Part of a small language model's weights.
Size: vocabulary 3832, 25.6M parameters.
Architecture: RMSNorm before each block, learned positions, biases, tied embeddings.
Training: a variant of Adam for these matrices, 334M tokens, 5100 steps.
Each number is 128 + 32 x the weight over its row's rms, rounded and kept within 0 to 255. Layers, rows and columns count from 0. Numbers have three digits each. The size before them is the row's rms in percent of the matrix's.

# layer 5 attention key, 512x320, rms 0.0434, rows 0-333, columns 200-239
099:115137100092144135134102153172087124147171130103113150168090107163097095051115125085086128097123068112167155147095064150
096:117099160170102148160119061109146160164107165079125151242134213118153145175117143141048155136163139175208139093100138151
118:103132094162153125091153154130161105111116143115144107059146135126123126112154114117173141137134102121000111095110187127
115:153133160124111123159108132155141151141122114097130135220058111186131129165104126083084112117161138121243134143106072133
089:126112081184098096158134190137137133074169099116160144067087122168073131203149108115156112128134147180115041152147113098
104:109103170086145127094162134149209112201104106173118134140116081130132166125152113154171141112138094155136140093128094141
097:144127102116149112174148148132126119152160118129126098008145144122161126102102130143118114117110177152096110174158160100
114:149133131111092129184111118128107138138128123147104174166116125147142094124132142132114102122137150162251160130133040125
115:087135125148142151108116143122133126122116158107123077063146143091136142108138108090161139128094101098000133121129222144
126:142133131066125110125127090116138136156168115159127161199125084172107148108111124167142109129155122185217143110178038123
117:154137157148143122115137112105078152149127148102134118085177108104106151125168152136128146147106151069031166152161122103
113:142131135144138093091151092141165097129101139166109084106188153107150158159138145193120166151148126131038130126130179120
094:124104107126106041066150029174134112132109079134120107248142156143107133173190112139128156147209102126154114092088168171
122:133128126153162152083168134097149106103113137158115100037188134086137150147142128155173136153133126120000106123125212113
115:135122153147172157104133140113136106113094129141100090023165148091145141113146143119159149134111106105019147117149226132
097:140104144124084109184144087161098123102090117112131109100170126140167129149143133140083115147103128136247141135134132167
124:141121142114104111145115100130114131144137109146145165213099123178119126130103144135094124108155155155244127130142035127
104:142132157098086138185095128124121137125114091122134154187101120135121136140109152136105099132122149153255163151140043132
099:138152151113118158171156171163163139160147152178131097133184063138149164180131086175113110127127181133162125191131093114
106:127110127136124135107158071138111131100120118181154142099208127105115121162171151172144123159099148124094121128122120184
112:132140138089130085171145141133168123145116114175122135150116170138200156155108095136116132105187163113213105146134076118
125:093119125147170161077149130126142107095132145139115078052158145097140134112162125119181138138110088125000113124138219113
130:151122136106097102163111099125101132144136090143143184202090142164104128124111133156091133129158153135246139139135022123
116:143143131110096081155099119117127125148157090116150160213091121146114133127103141144110121120168150153241128135133062149
103:147143195049153158127139162104153132173118145138098112117166072093157148124134126137130100138120170110153177152169135099
090:129184142102139103127124226144086100118147126137139133015107080137133134078075058189152121180081120072103112164165066114
085:112138111074146123096117132168194107221172215181127137152143077149121148128114074130092092116120106083082119140125085144
127:137140135107106141163153123143153148127133111156134148213098106154152150169133116144116110120160144157227133122129072132
125:184135131098095088166112097140121131154135084136143178211110122181109120128103128161093140139152158136255157137140021135
118:094112113125148127081149142119158107097123155128100112062167127104142135120175121108178128149135107125009119108140219110
138:168146135124110093147099114139103127136125098127138164209085143137120098121101151135085140134155158125243145135140041134
115:145115138084086130133124095119108142147121068140099144204126128120127129133134141136116131155133140156255155101126068116
117:101124121163159174123150143126136126104096167123122084027154160103141156144139144103144120116094108107016120140118213121
097:109144079116123102170156185130157150138139146183154110054110155137148192154087066171122121095102153085092079168145099108
088:116141171101168163149120145124140094142121159132111114054187094108118107017124119132124107110076077066067165131135186149
123:101088138181162184144185123136154124115096135168149102055138172053159176164126150130140139113125126122015133100125186115
122:148152139118092118179099112126103143135132093141139194191088133160126132155098140155080132125128167140255138144130041141
112:166136125110119105150124098116128138121122112172131176187109129178107124132128125165113122110166126151235156112140004153
116:152127127118124065113127106152149134151124066122130126252055128180125122132153095076131127110199140104228135105092079125
114:134129152161169124139140103102159102144107136151142114026156165096157153148130158157161147137119140127000111131154170107
110:169162107065148095076125123125170110155129091144067133211095078187112111086113078131145125113190077099123146119160083103
097:113103149121137118118145049117120122154083105101081136175167173103180107083159142148106163128159127192181167091138174093
106:139121129119157108079145130135168120129111155133118118077170132115119131124155105166150148146128102108015122132147176137
103:143123130190128173116153180139123176091113114100182089065138146090102155189142157123118155155072173078061126139121153164
100:150116139121136103103142157073130110127098130177095113046176109123160135155153115168135125185131153118099108138172155101
119:141151125109096092146098110155107126168135114121141164218098120158118105129106120139061138121151161128248150135110049130
093:100139087155106124137106166098070131067129110077115129130090184110127140106090138137132129112135115116200114133121128116
124:146142144090114125144112157115150147134128125152106157189085085172141157139119117109124095105163134133224147138145079116
119:087131098150160148082153164125141130098104164126114074045146138091133156117159107108163129133126103112007109131126226112
103:131104190085157096094151095117190089168108122199121123112147142133161170136133142162131128129164139171084130088139153144
116:108116127161159134090129092097126117106104104162110132035158166109134123101129120167172163145099104139008123095156190149
107:127124150120109149154114142143182143166112138112118133186081109149158138147093114087120103104099134130208163082125111138
097:110117142155117143118129141115193125132130126183138154104130136132142172209125178124106105103138179136099145090131116148
122:107121099154136144096141137106148115117117153119122076049159144098148136142133124110161153126099111118005109144129222130
093:156130143134145126083121113092142150159098166051106106156120158127107113103081164130112163126137074137069159119152184123
131:091124129152152173107151150110157124108108150121111082024150137095145140121150126108172132115098105130000120107125215120
124:093125119148148166095155159115166132098122168132118083029144124096136153135155119120180127125116094127000102125129219118
129:150116142093097105158129076123133138133118105176117176207112128176133139143123143155123117124171134174255145104146033136
105:145145110176143134115115120145139126118133177091167095093149115138074095122134090137134136130065090104000142131124146146
126:172143133107112084128129109139135142136111105152146172231105146169115154138109110152121139134180145130254144116134043129
114:149140143061127095102136070145157138171130125171101170220154094173152141122158122178129114145153132155241151102144073141
111:150131114191162158090141091125115147140138162145150141182146134116089116173182179099139131133112135129066146115128149141
099:143137202119159092109152169059160111158108100118123112067126151082141168090124130128173139130177144121123128102167159106
104:113136111114112103127134100142131142124140137154159183196083125207117093111110131145138100110150109162217119112132016154
105:079113087107168149161119102144133144099242120119091124096154116097131090184185190087102116152109140131062148136133175149
104:155116130117103109134108133156160140162111125139109157172066132150127127113118124119116103165146138152255172108136048152
123:123082134119093103150115102149162168143125083135124218207102119170136145110117117124088128132163142140244139097152056156
104:132136102136079087099164128082120127119151167110180119184158164166118179150129074126075121175161129109145110127105126065
099:138137112168177159106161165082089118098140140148147070053155118101127125127113122160144106107110109109000117145132212072
121:128092144108111098148110112141151158158135100131119214186108135153129137105136117115087148147162122144255136095156044158
107:164137147122125127162098181160201120126100093130087160102065099137109069122169141128128101082148104155224132129151097159
096:104122124109146112132086104140140124111140115141103218192092141173171131120084150131099150113122128147246101130128077159
094:150155117177186133126105133132125102143119139118179071127105128098116084156101204106138102122093105113074187142123186145
097:106113083176103106161188063135042129120047110139167145163161181104136116113075063215115186089134179108033060151119143071
097:133140143129117085146097140117143111124168138138115165235076104143129140130102106147069104121161131142243123101136111119
090:138092068107149118128163152122089151084205123109136054070159098121130089141104073090110146163150113130000200125125157091
102:125125162114094090148117098147139137141119118131122204222105121171139141103126109097083130144140112173255138121132049139
108:114112072158138128156177094123108100096121135121164060053168148063137107148119113161139148118131135116019123125129202101
100:106129101137108081127145082119072108124091150099168156208103159120131197159062085174137155149146153156179136102149121100
082:119126108124142127140092069169128117115105113108102182206102170154124127144123164149138140155120113141255135090164072139
105:110121133119136152139145138111138132129181144098137079065148100095134139157162165081137145136097143112020147138129215120
117:138108157106099099148121111164161137141121102139130202205111123155130132135111109104086132127152144145245140099147034154
111:093103146117143136126156143157125106051139075115113190170120132149139114124142119135083157115128070156175096117157109151
099:106117103112171178152055064129112138123235137108110154150171098118126144165160195080161151123110156128104125136132151148
107:132120139121099107136121126139164115115139107141108180197081139166131137126124113144079104141152122164255108124123070153
100:131112124114121117102133121158117125092122104142133176141135113161142115128124104124094129115121106134202082131126078168
121:121176111151164150104139147102091113094133171125114052044149135110134126136129126128162120113099139124000115179089216110
109:165139121116169147118142172122111123125143154126125015068114140106101117124118137136171136139118104105027201121138214102
110:159109161102104113138104125178154135154127101110117156193088123127109116118124108130109137158150136149255157081145052153
091:132147151180133099109124147164170071143056091111170167114134153151124071092147156147106131085149057140155074136120147185
109:082098065116139145209104092121110159074184090133106145140123090111106113127121065158094134127118200102082092125143158123
086:154116150152119112111132182111147065137108126145156044128104106141115092132086104105106126098144082152128146105132171164
098:129118089109133128131148118091101148116157124141149047055181133088125133105128105115161129128144135093000100148111209118
099:149121112112085081145109131091159150094151124138125161201084128153142140135104030143109115128158125126190120104138107125
098:107130136134136140097169126098121112113117162097118045064116154100131165144127160124154140139093106120022143136145188129
097:140107096148139095125092105163137065098113102114148152191123185140120084140111132120128150137154099145251136115156085164
081:200112144092164162140215191129112134119130160121142072076107150105120152148145094125134148128104094135074203131108126139
105:113123113144162133104133142111114093125134146102155073068166187089115124146140154125170151116112125110027126136138201128
113:084161162164148128095122115125099103233102140115165097164132114116134162121116232087120113141118091092066137147124143121
103:187178098080149174124065121101167172176200171171142060110142107118141126133126132092181090138134168091141159138104161134
113:110146116142137134117099112145058149197106124142144094087185098109140120104112165111149124152102142084035156151099133106
100:079135135153138152136159114102084116121120118116151106092205133098129138109162159104142158110121102109000087145134194137
107:106138106153168141116135175104091124110120138118139062045143129086117114140128147143147130125100128098000110160123207122
109:088118080153125139150109070110133145111179133143122107085151135112131090126128124098165154126114209112045124120146179119
102:074084097097179164125146133134144138091130072131092079103111142083153118136145067181127130132129061133079066107144173199
094:143167130092184078145085191128127112074204161118117137140069142163100112123102170184099102147122123109190156122082146165
113:129158169104091121107097134112138142144166139126138184187109115178162141129147138083096111128130106158255126121116068152
109:165145189131108127135105175104181143149159139138158158159076076164128183129127139072111143129168095130178139118110151104
115:138144109123129144124076071104120155147172141141152063078136125104120125139138142095168115167133184109061152152102176123
112:140085149103112089141099116170140140156135080142120211214112118132128113128121147093102159136143121134233159085148053159
088:088157121152122123138033070149124135141121137111127127180159136140146118084139170123126096118126145121209071116145099162
105:161135156100136116088104128190149109143110133141122165148134142172161098123141136123139105123123097138255122129129065194
116:124104107134076136111138110119105143090113123125134051060163158092105118109142125130139126164126155088000108139106175083
106:115123177096079104157110090167155152158124108139133198221123137158140157103116115124083145155160132149255120101131056157
114:138112152088095088131098111165154145145130091129130188206093140146126129109125108107108139156145120145255144089146041139
114:138110150110091103150100115168150141168123095129120189198105110145133126115112125098084136135163115151253145090154045148
098:094156115147096108164125150116122105134112088107143242195127136171136148133118099152081152093173112142172060136151144123
117:084130114168116157112136122123118106161092119115133081037151156106128091112158180118129119136110123101000105129123187146
109:134153092133108082150124121125159126147113128126162172238109142175123149132117092128110112125161141129209081127132092133
117:125152092148165161124148146097090103084113181134132069068159134124135122132133131150151113127112131124006090174085216092
117:135156123148156166096138147103106110114121177121123056033142131096117122110110150149158107127096133097009116166106215099
101:117135132154135132109185168098119103098132150110139045064128169115119146139120128139130120149109119100003145145130208064
105:122112091109132148149168137098100148121143132134100047047124137088134122128104117150125139151121140124007144106147186112
100:183152172090108166104136196134161089086168148122142050004133124141087099101198157080152098159104124115088183134123163133
105:130129103143165152126127171099108136108131161143144054035155109090130115144132145145171134098120142088000119156105198117
121:155144122132097103101165156094141121114113150117144119131102143162098134103107046165095122144152127130176117112120096095
103:137127125098097096170099109157152150135137098130117200219106128164145130116124117117102135145142133162254119108136039152
110:130157117132144144085158177106110100111134160104140034027125138086105113131131141147180112136092104108001137139116206095
066:115116124154115165096123145149130114049101130135170127097094129140165048168161124091189147133124137162139154083123191088
084:129158089101109132075126103112123138130126168172161061143130135109118153077118139089177168111119083141126111056139130130
068:106158125097117130143089119166178119159072132103152111083114088131110165168077104179132169117109184148113145140163138121
066:113098115100186129093100179144068128148098124145097107186156123104132091107107083241144137138093120114125112124144123141
079:106111094148129149088093133089106141112169193167124128136126126133111101072140135143142144159185095094108148105131100129
064:159141116123105140153115112128127103080197135120105133144141221120132112171181119072180112098147073111119095120106128125
072:059123181144116121182129066100125126137195161097113124095151153146152129099117137072109137111161196149128131146110073163
086:149114148077142122154102095170127089160124115116084128130175128101150139136141100164120135112157149098140118129156132106
065:152085130105115156188104084113146175131152105095046205108214231120118164160176171122099111122145087067083090135156111163
071:068147116158122097111134121106130152161160136150159142135087097132169162119152138061114122085164160192163151129107083123
075:102142126158087131126185102121117114077136116127175110101104119126154157138115104156088153112072174153135097155120141078
110:106115103080126099107121181125138153140153128069066141165106064146117095068169157172093103199125179135153164133082114125
076:111146125154092122141156066114124138138125127127170133120157125122154134120128099094090141087085164175135126168140141121
078:131113084095126107111119096109125075135195160165085149123103148121118172090181096141103111140163089120141117140099070149
099:167130115096155142146083176134160141168133150133058121118127149130103091139135140096151112167159094086126141100140113161
068:199143109173131138105105135131117143157140054116128144145082116148096173178149140077142108168189099146137112134096142127
121:090135097078134090089116170132132148147154144093048145166094078143117097073150171169100098208140174130162171123071095126
103:197130159157149167179087115134150145147138134130136130110149178103094120182119133084150132118176097090105102087153140164
077:135099159131131159166095171123111137123090148081106140092172178142098050153110150184121132162102149083114120130132113181
068:154123090146139137065099159142109095106110084124178127146114086133105153138110079124200108150162100122128153143122161097
083:073118098138117122104209116129112107111134121144161108138117097148124170118143138156114136126088153169135130166101105060
065:100191133147116137073133169154105102180081169135143103147111110103086111145132122183127146112084113173118138076178124148
063:125115125088099123110097129121205119122099151138138108104125158102125159138092163110136149119146106110156133082148139155
072:128134109045174124151103121156154051102124138111097122156143116103148124134151083125110074153098095127120092137181090094
073:147149114088126118145096171155139121146091105097125113154177090139114140205086134123121127170086130125133109120164145130
070:121112160102143106216118094179124134111115106127093171128209149136151111159126150107107094088061142155141135137108122143
070:147118151095141116154119153131148109075088125116090159138153175115184093138119129156093125125090137123131123076179113096
083:116148096110181113084117136115117090090141133156113129127105080111142118112129111118141119125162128148135134110151115081
091:142128117127166150107098162116153141134156156130097100133092134145098103108156143140161118179154080097119133097121116160
081:080115133146117119124182101117103122103114134104138132121120092112126141104124145156074144118080185163096141187121113063
059:171193097111099114106119186093099140070114076131154130148136157119142099126151129101174123130118070118130145120103111119
078:078186096111116124138139150092134158158080172145120133137139156104115167108113155162120173138080118126129124152113110157
073:154155121105120124134129134116141101078159093108132115109100129142149122125137123064120116127138161146135124126147133103
092:126126119130156140135072150120153171135100137104072132099121176112110085118140168143158133162134097075120139102122128190
107:052132088111106115116172155117113114075109122135118141124145101132132132108142119178106140124088162154138150155101129095
071:112139132200133133121145144108065137147077155138171133117141136147126113146142130147125126131117143143126131161113127133
068:147121115142135157105107152124136146160126108115103152105150186116114076153167130125135145133193097121159096137110101182
112:142142145184117140140149068146125097121104115172205099095147162106149194165087097119143165046133102133101081140175143112
068:170145108126140130140137147114185090133170140129119161150098150158152129093145152075140109103167156164151124170134077093
079:177157080128126135045101151132107085048103121163201096163092125116100131114138126124178135160184040088112113054148131126
072:100105122122100105158130095115133195163057135108108134121158121089123159134106103143089158123150124132114120177144127124
065:105150106168132140045121125138034105146075091170173125152168109082083159111117116178119141173202104126115109116142135123
069:069141161081119133131124116148127153150015167128138075109142130123133120127076141188096141145058170166136138096164145128
071:094135136070140117120158178136141088141117138122143097129121042127144122093108082206133110157090128098110151099151171135
100:064134087114096106098194123127118095098129147127123139129118076125145146075129138172089152140090153152151152160096139066
097:142103128102155128126081192134140152152130132103044154123124145125109081096160146140133124178155135098147166092120113172
068:096111114077130117111144082149145118108176140158136113139067138120161129064151102086130127102119126156131163125103102120
094:156135145164107132144152033144145120110112138152180132110156164125161155190105094099126155053127128167132077148163139102
086:142127147095140137148096169129120119148173140122079106126109149135115063127146138113151106161155106082125151103123160167
094:070153085106108109088159166119121113124119148098135114133103065144142125104136138189110122148077150151149148114120138115
090:065142116092124103097133138129120119128166164077102135174107047164142121101139134175080109196099204117133175127096106120
074:164092132131106134115088174180175162062093080124146105154100124124136084120077110250135131138085146090126190121192163146
077:135111111164137114131147028100086091114195131165145185144124121125135134115190071124133099120216087132152114151067087080
091:184102166134140161149085108140122146156130140124113150119125171110132100129141137065143117094175098101127119120144109158
073:129171086098102115130139092117112117142155157147157071149104123108132136067109138068138140129097061153129104114141097119
073:061118134144113126127149113127108143136082121122122117113119068108117128068126122206097169152095166150111146159119133118
076:069122095147132148124170160139100161088074121141171123114122088126127161077099111169114160142109147160130136125147152110
070:149130153130153112125159156158143089106147079101154120149087086131113112126112120111143096136157168157113130142128128096
067:177148119131154133130120156098140141118174175136138111136175189166143093181148191076158123119133083128114160104134104144
071:115128165082137107119149166139137078126103114125149117107119061138129114094114100211124112134103144109128142119144120160
078:101147103156136153104147153137133123102113139139134088109065096122104138116104139171128121187091133097122140121122152159
085:176128125167116113115129104082140149140167129142126138133128147121096173137151164021147161136209076138125097116091145119
067:116114108127160132181101182098131153102142151142077125101123132126128100149100131173074079153092104078065099099108132161
091:164146121107151139074108200101139139143140150110099109131091123123114120106142127134171124191143089099137156062114141164
107:144101061169116103118178122117151102110184160126161040089134127167170122102111074139175153089173105165127086147066143107
115:120095185116142136108131118166116140144107132142135119125106088073106183154137103103116100153115116105095160083142158154
117:145100053164128115151154123104151127138186159106113066115144128181141098104129158130173153101195173148163088189030119128
134:115065080104101143186129148118126120124177173099147079156132143125156113096119115162095140070134086187174144082074150156
124:149145061143117150156082149081143120153160158104181088132139168182142089094083165169124151093151141145169099150074109135
103:140061120168147142124153101170084134127135114149106164125135111068148124127153128110161128115168137192176168107101144139
110:151079127108107125176124161122151126119157143110192072158127173136152134100082054157143165058179108154181096125092091102
113:132098058130111135135112140107136106152188164106180034113108137142141105089124113163125150076166111162152088126077161127
103:165106088128111087143164076106152129109150135138091110089169148209127133122110114071127139134180145124110094200077082067
111:121172191138180172080100133150086146123085124172161176138121120090112181154123113106110089161099115100090183081147148172
107:086143180111125131103139123173080125100111109144111154138105113067108149165141092119121092157096094101118186074173154170
113:109162202091124138163098179147077130116105111122141181132099128095122119113138144129099089178079053142133155059199155152
099:115134147095109157151092127126108162150151199155135164183136146114077158090095161111087102180107134063120149104104126124
096:152157149123097068105141093131133093154120065156089143102145113178138098100129101107188111188172125088110090181134114121
123:130130134105125162198100186111116147138181174083162111158137165108139095110120154170075144088111096139190156120132139170
108:091168173109147125100094127151088154138067103175096152136099088101117176156148113079072102145065101099084140089185167178
114:165169137104147189154064107129122169132090102122128149132135129129079117140098180112079100176099129096115148128180124121
102:143098097136098113170160128122194136095145176102103095128135173170125118116103088173196166076175160124131108180078072068
115:094107095148116120116174171128128109110162155118188082133118151123187138134101074195128168048148106155140113120110149137
112:098165202107140138094126114156094125128069082161086204126111105091128162153156117096125116169079102087104166103171128161
110:134081132113115122163136200155104125108167145108220123191119172088110144102104098154075154085149072168157118078145144101
120:169161102146130127128118129098134141115146147143174116172152173183145149074062107132127146110180152144156091169059059068
113:120090068146117107131188124124147118117195158108177088127137142117170115110134079172162140061176103186162102126094140115
098:150130092132132100135149128091160130144163134151136116154165148174167106087104143156155160098188140142159082210082101111
102:117156137128117099035132151143108088116115074137177147136099066150141148073122107114088123192118097126126086132107159102
099:130114185148160167104129141171094148135112128119172133128123115057079202144125133117116088148118142132100158066153131114
108:086157101120130140064097122149089132149114128132123122152081109104094149145131135132068099148086108113109133081162170175
121:083091106150110073080188126135114092117156122139156103110111099098178144126163071153141128106155085176137112124135166124
120:140130150198144104064202111141137102141102114153114171097135112102093179131139124130190141112131207139090127160125114093
110:091095118085116161122111150133094111140170142106170148179108102054131133132165130172064115087107096157173143082176178159
103:172108130110191189171086132164069146105131115129142152118137095093117143132134154112073108138097077171125144090113183167
118:137086103088116135172076147117156158177192131079137081169097124113095096146130172150102130106117143094164145127159148123
131:131128138112115140207100191120142141125169156085175133159141174146143109102105114197134129098152131168192138147131090119
131:093123162132114121091175095135145102128096094140046134072126082125105125134192145086158126143095152094086137136143166151
101:163177134135140113129100133104160149117145139116162123139129160176110083122083135112165125156154156115114094176157079062
104:152171116114119117144120122107145130125129126124129125140140145186125122101097147142113141114128115117140094174113097094
116:139158206109140141130074124132115160130072100158108175130131109134088154163117123093088116191083117071101160099152097133
105:091145177083113138122090153130102125114106096122161150159102117071126135140160119133073116125068072114119148077238168136
100:108093107153115148120140152142151106170170162103109147165129109121105085040163149217132132091107138151180142103119123158
108:179141096167137148114126116108165160110136171141167083150166151165109149122065125120137142091177184113131103178078081084
113:114141182075112159179069165158125147124107149100155183170131165101083125121107131129071112173083095131150164076181137127
115:123034141107109156179140169128169140137173157084129116181122145071115178135150131162114157066120133101134145109150116147
117:037080111140124086109189149134138098136151127137149126135104109055175157139151078159139127075133106166152143103137163152
124:089088169096085096128166112155129131115125096137094167133112104078135162158174088124116134139105085133099155097205134123
115:138142112120109133166150137086150118119150141110128140143156158187161121086104136157131159104173160157188097192074086106
103:055120127112114138142126165144113117163136127091150119158089092070134141143152141178114113105100104155164170080161165165
110:183074158119133126199125169132122134137196146112218110141150155064144167101122119151095131085204069188168114109136153061
113:159098080138118105158136124119146118119190164116131090139146156167158112090097104142174138111193138159166111161061103067
125:075092153100107110113168116152111109146141086132062151098117091081113123159222139115125111153085104117097160116177187160
106:105108172093100134173085194134109125151179113090175150178098125074136136128149137158105111115115122138155128098222156130
116:092092081143118085127159140124126097145183131107177064111095116105156119114152095165137147080137103179155120115127164123
108:192175145191165135066128104140122146134097127126136109080131115141114142159129167133192107145150227095091137163114110107
105:173122155124142142174102116143095155123114154102081123131152132135107095148140166062162105163139165118144155150126110113
104:182156155118142148182085147139115149144118135126140191154145155147102119097094167126112115179127134135146135129138099108
115:156172087131115120156109121090145125108132141128146119128159150197140125102087121131120152133138144137135089160099095101
126:132091107115112144152095184124121111133168156083195085130087142105162101131126101183104144102135101150181129084134186134
106:191140156115129130152085105118155144118121112129131152130142132157100149151101121099115123157133145098090115139129077053
093:130163131129104107127135118095125117093112116153121158114161149173148112076120130074140137194118093123117095164104118151
121:147047088118101121188145106126146120135152102134120105135130138092162143142152063150171152043196106159161134110125106086
095:080186159109141140082088149126095152104107106092124149142122097133110117157123164104054086205050132089104156125225140130
120:122140182130148137097136090148101127129085065186064201122141092078093160164164132082104103171095141109088168130183130137
124:141222193146138126083127125123133121130082107134112168123129137175120136120102158119134123182090162085075082166178126110
098:165142082168127121117164113107156110132142135146156070088143122169163141101118113125159184093171150134120073180024114110
109:129198167115146129125089133109119144154074137125119147146120132161091154158104172097096112193081157061084113151188112098
095:126088142152198150098145146127078155131150132138131095055142113097109091082141124123178156133090127122018141121144194109
100:191111102211202184111146086144143093116109120122168090092161150128091123127076113153178141098132168148108116153143131095
089:106137158145133114118135157134115158121165102097123178171115117063122148159173134137105138151137153084184115127127140146
087:162136128135090118097167115105128109124156151091149129189095107151116147143102160125065100120179084088181101152148085094
102:111144131133149110101120159124114184134175106126081158155109121086181135174125124146136156134087130116151154125140189162
092:156146098151126134104140065151103101105117134079171100178119119157068086149138155107142159104077136141141078124149145152
118:113106132152151118102162123101090126140152166143166089084144126107144106097154150124154124147083140120033111159107201100
085:130174131103077118113114135137179126094101116102116175237126127132133146218143104131077112133138095137224122142111089148
086:135134103109152150177116154123111169126145112142086116079151093171149154085085088044146138158090111112055141097103072111
124:113114115161158115109147127112103123123151152146175090058145119124140099105160139144159134123074151115029114181113192121
086:141136095162081159107108117150200147127072120104162082125140177189124126178143064180169169130124108148093119094157127132
093:111147136153160113064132127141129143156144175191100137102122129082151167118127113169159088126135208104103120145132138145
085:166157111105098117116140115132098098123199167136127130074095157108144141100150199135101146161111212091142097137067135135
118:108108131161112102105164125096118124146160158133159097102139123131144097126157162121144102137080154117033106182110195094
106:110132183127108209167133104140135142138050152111156128123140141164106122087094144121133183076088143199161102117127086143
091:122104119096133073101144134109139128077145099142107139139119173128176173125058066163136132171103121110121142110134136122
094:089086129117041172181089129131120143207182165156122103135120070146113097150217125069100101090121115134124114099088124159
101:154161121117109144165090123135141113122085120103110167163134104154128140143099104124091120094134112138232123094104061153
080:178148108102173106104126100109089066085114115133184110141124065196123096127077173113153110098080087103079080121129173081
095:135113140097150084139130156119173084109126121140147087063150096121109129098071055155157097151126075100051086122145192068
086:094094132096135133139097183119136167136143168151100128113118158097093086119177203122109102157134149122151150124117137136
089:134065119124091123124097123144139158132121079108101121142122138195105086146098120037092108120099052184121167095134156154
097:128136111105102082112144123140121150115231134116105181177135153070120146132134142109046092209188125084190150156101096104
093:133114152123119126146139136137169092091059125183133132122137110149088119065078130169148099168181134129128114144147113098
099:111114136144127107110164116113116117153155171151162118085155148100129118106141145156163149148098169104023135183117183121
115:124099108159124162105090198138149196161154123089111094131121127124116109161167125149102091140146145137131146104119198125
091:132122134076152082113104174113075168173185109118117134131107156121161115068084219078108137175097132080123166108150190127
104:125112145114071093141116114110181098069093075100086152155157156173128135138099055079091100182145065155164144119130097109
085:109129095100141140099141164133121152154158144130111086099099089114076091126196181102130089139142136110093121088102181126
104:112118154164120135117176097127195148138090093124134160184159116111150162190101019172116134089139156178175150147182092116
084:132151135091107162185087147094193126104065097126108156169137112197127129150133101103121117124154085154171133108105094135
107:097112126153127095111160133107116141127151145134148101083156119126138106111132145143152108138093138115029117159130205088
102:139102129161154118111157119141107113133163137141169087070145135103128112106152149159172139119101169123022115178135210113
112:169124141099151169148109140136126161107102096127098159180118120122115151137103096119117139109187103143221141096132069153
085:124161141139177124113173139112167108104131175156112088129143124103150193147109069202138134147146090134113076136162128088
091:116082130140135094093147134112114142137201141139152123064146125097141124107157116139159132138109159122028140163126181093
099:117121097124168132159059191124132138129100091102121152151146137113161094140103132150115106135108073143149101106106194126
100:123097135145174115105139125120104125129164154155152076058135123118117100107171146134190142131086138113000128152125203105
087:142150154154189166127111108154091191139142101088109137112140140105146155086130115112166170114108157143077132123126128119
098:137081129179199170124119120113085112151126103118135059046147071137097087077117111091188118130088119169030128121138165122
094:123084107146142101089189122111103137123178165126153107070132154092130118117153163103157132151100159119039134172128196085
101:150161117101107120146094126131128127114096103113091178182125110127121141128134111109107104115161091139234143117138030147
089:162181100131091076086141112122158086062147138073140147118151083133117080114176122157154137120121120112130117159103114099
080:134059153119163110126118149127133140162146116126107087068141124129093092111122105145113087147141143138083148095163193121
095:083156148082027099173120148117203126120097114136128137179099159162139147143089117166073094112152104110196086100146104136
089:133141131089041092137109141124124108123205166078128168141137141143101089066162195053070091145162139112184127116095112102
092:157140117109137110177124151104135086125133106144183098161128114134123128150066142091105115140159000140123102111155094050
085:091165124141138154105087144103126189097079162103135170149068187116150163125094198188154122142100141111146156118155162154
080:126076131116123158125113162136144154131079088124082132186125118149144135218119055096082083118159103187227137100094126149
092:163111102116109051124120103134148115100150133117145098134138123131106134161104115117122091177154046090086123129130160092
092:142135135173151149131145065134131098118064130154151139150181126115086126057121084152153129127133124181155134141128051135
100:142158140095061122143087112127170129126102117107114154198110159165114138148097153128065103122146103146243129092121081138
096:070124140108073134137108148134158165164166120118116175181089156117157128167186153123088125113129149146237173116126120174
079:156096141136126090103166121126132069107118093177129134109132106134120126110106079154102111142140136126157132124113087117
094:124169110159192182134135079144125183105068127148146158154142148131151172176103094197162204071106148144169125128152124144
090:110114086132151094128109153113137147108161105170118116113092149128142161192113138132142116144134103063064123136152141100
128:145139132093145146132104134154145147119107078108097154179123131155119149152112084119100138121168107141204136072150056156
091:121124150128178108136135146098164134077076108162127141127114166121176197140037096184183159134126072095123132142179137111
105:153144130121117158130098153123168143120103083115111143181106123158100158158087084132101134120167108131221127096161074134
090:136108160164123151110131109155117171175104111090136105122121126081107107143143098157113144090098138185135127116149199136
102:122114114166150103086175109127121125123157155152167100075162116136123104139153156160173140118104167124026112174158192106
081:117123180127143153099161128132093196098159174115091137113111118133087114029163195129115137150146199131133156128104112115
086:125110126125140109099143127130097095132167166154164092015144124135117128081153158142165180123062161112027103138129171117
084:126079110133157089116129127120064162134166102149070126027133119132146130143122099060120072156130165123082144114101143129
112:153117122121113157158098082133097108112133109164184172169116207118105147124139106136128135116155116139200132109123050150
116:156074106150116146154077079119125120121142088110191168206082166085083144141136161182095145098174157081203116149126101089
107:091150120098103087124143114138152158149141192117113112136153133165156161198154175104116106135140118200135104147133094158
114:121120152153128096131121118141152125137140168107141138127142161193154158188202168087112147152118098121134120158144055085
114:143154133178225131064123153114141126120073117136100116067115084135130094109062105113170117205094121063079150098171144133
116:122101096132116111173204146076089150088114134176142156105127151152162152073134145147116150156149122162134166078122156159
120:161135198111136138149122141096074168105098099147165145159173213093161108086137053149106141069118123113117105099076083109
116:094134071077077115136139116140133135154146164158124112198082136141112195137147183140125130124169162172215112163117057128
108:112198144138134129076147107168183157171174173099113075165176091090102105141112119092158113107106115137111110101142152157
096:147124133136134113115140140121128164154085178087123091097138085127130169147171141161091130139116182100077067196128132075
116:148142086102097076146177134055134142077136122152104147128131126112127135115131167168134130148162184127144122180091126143
122:123098124114148162176102111131103114108168078163148154198133182078124091109095129103114148104130079124178169044149113177
121:144077143145109148162133087137110132114146095160174165162118199093150111103132065115106157128152068111187144052148076103
121:129107113153111156146171087129071115128162111134163105148150123076110100086112099101089131108135079143154107050116153128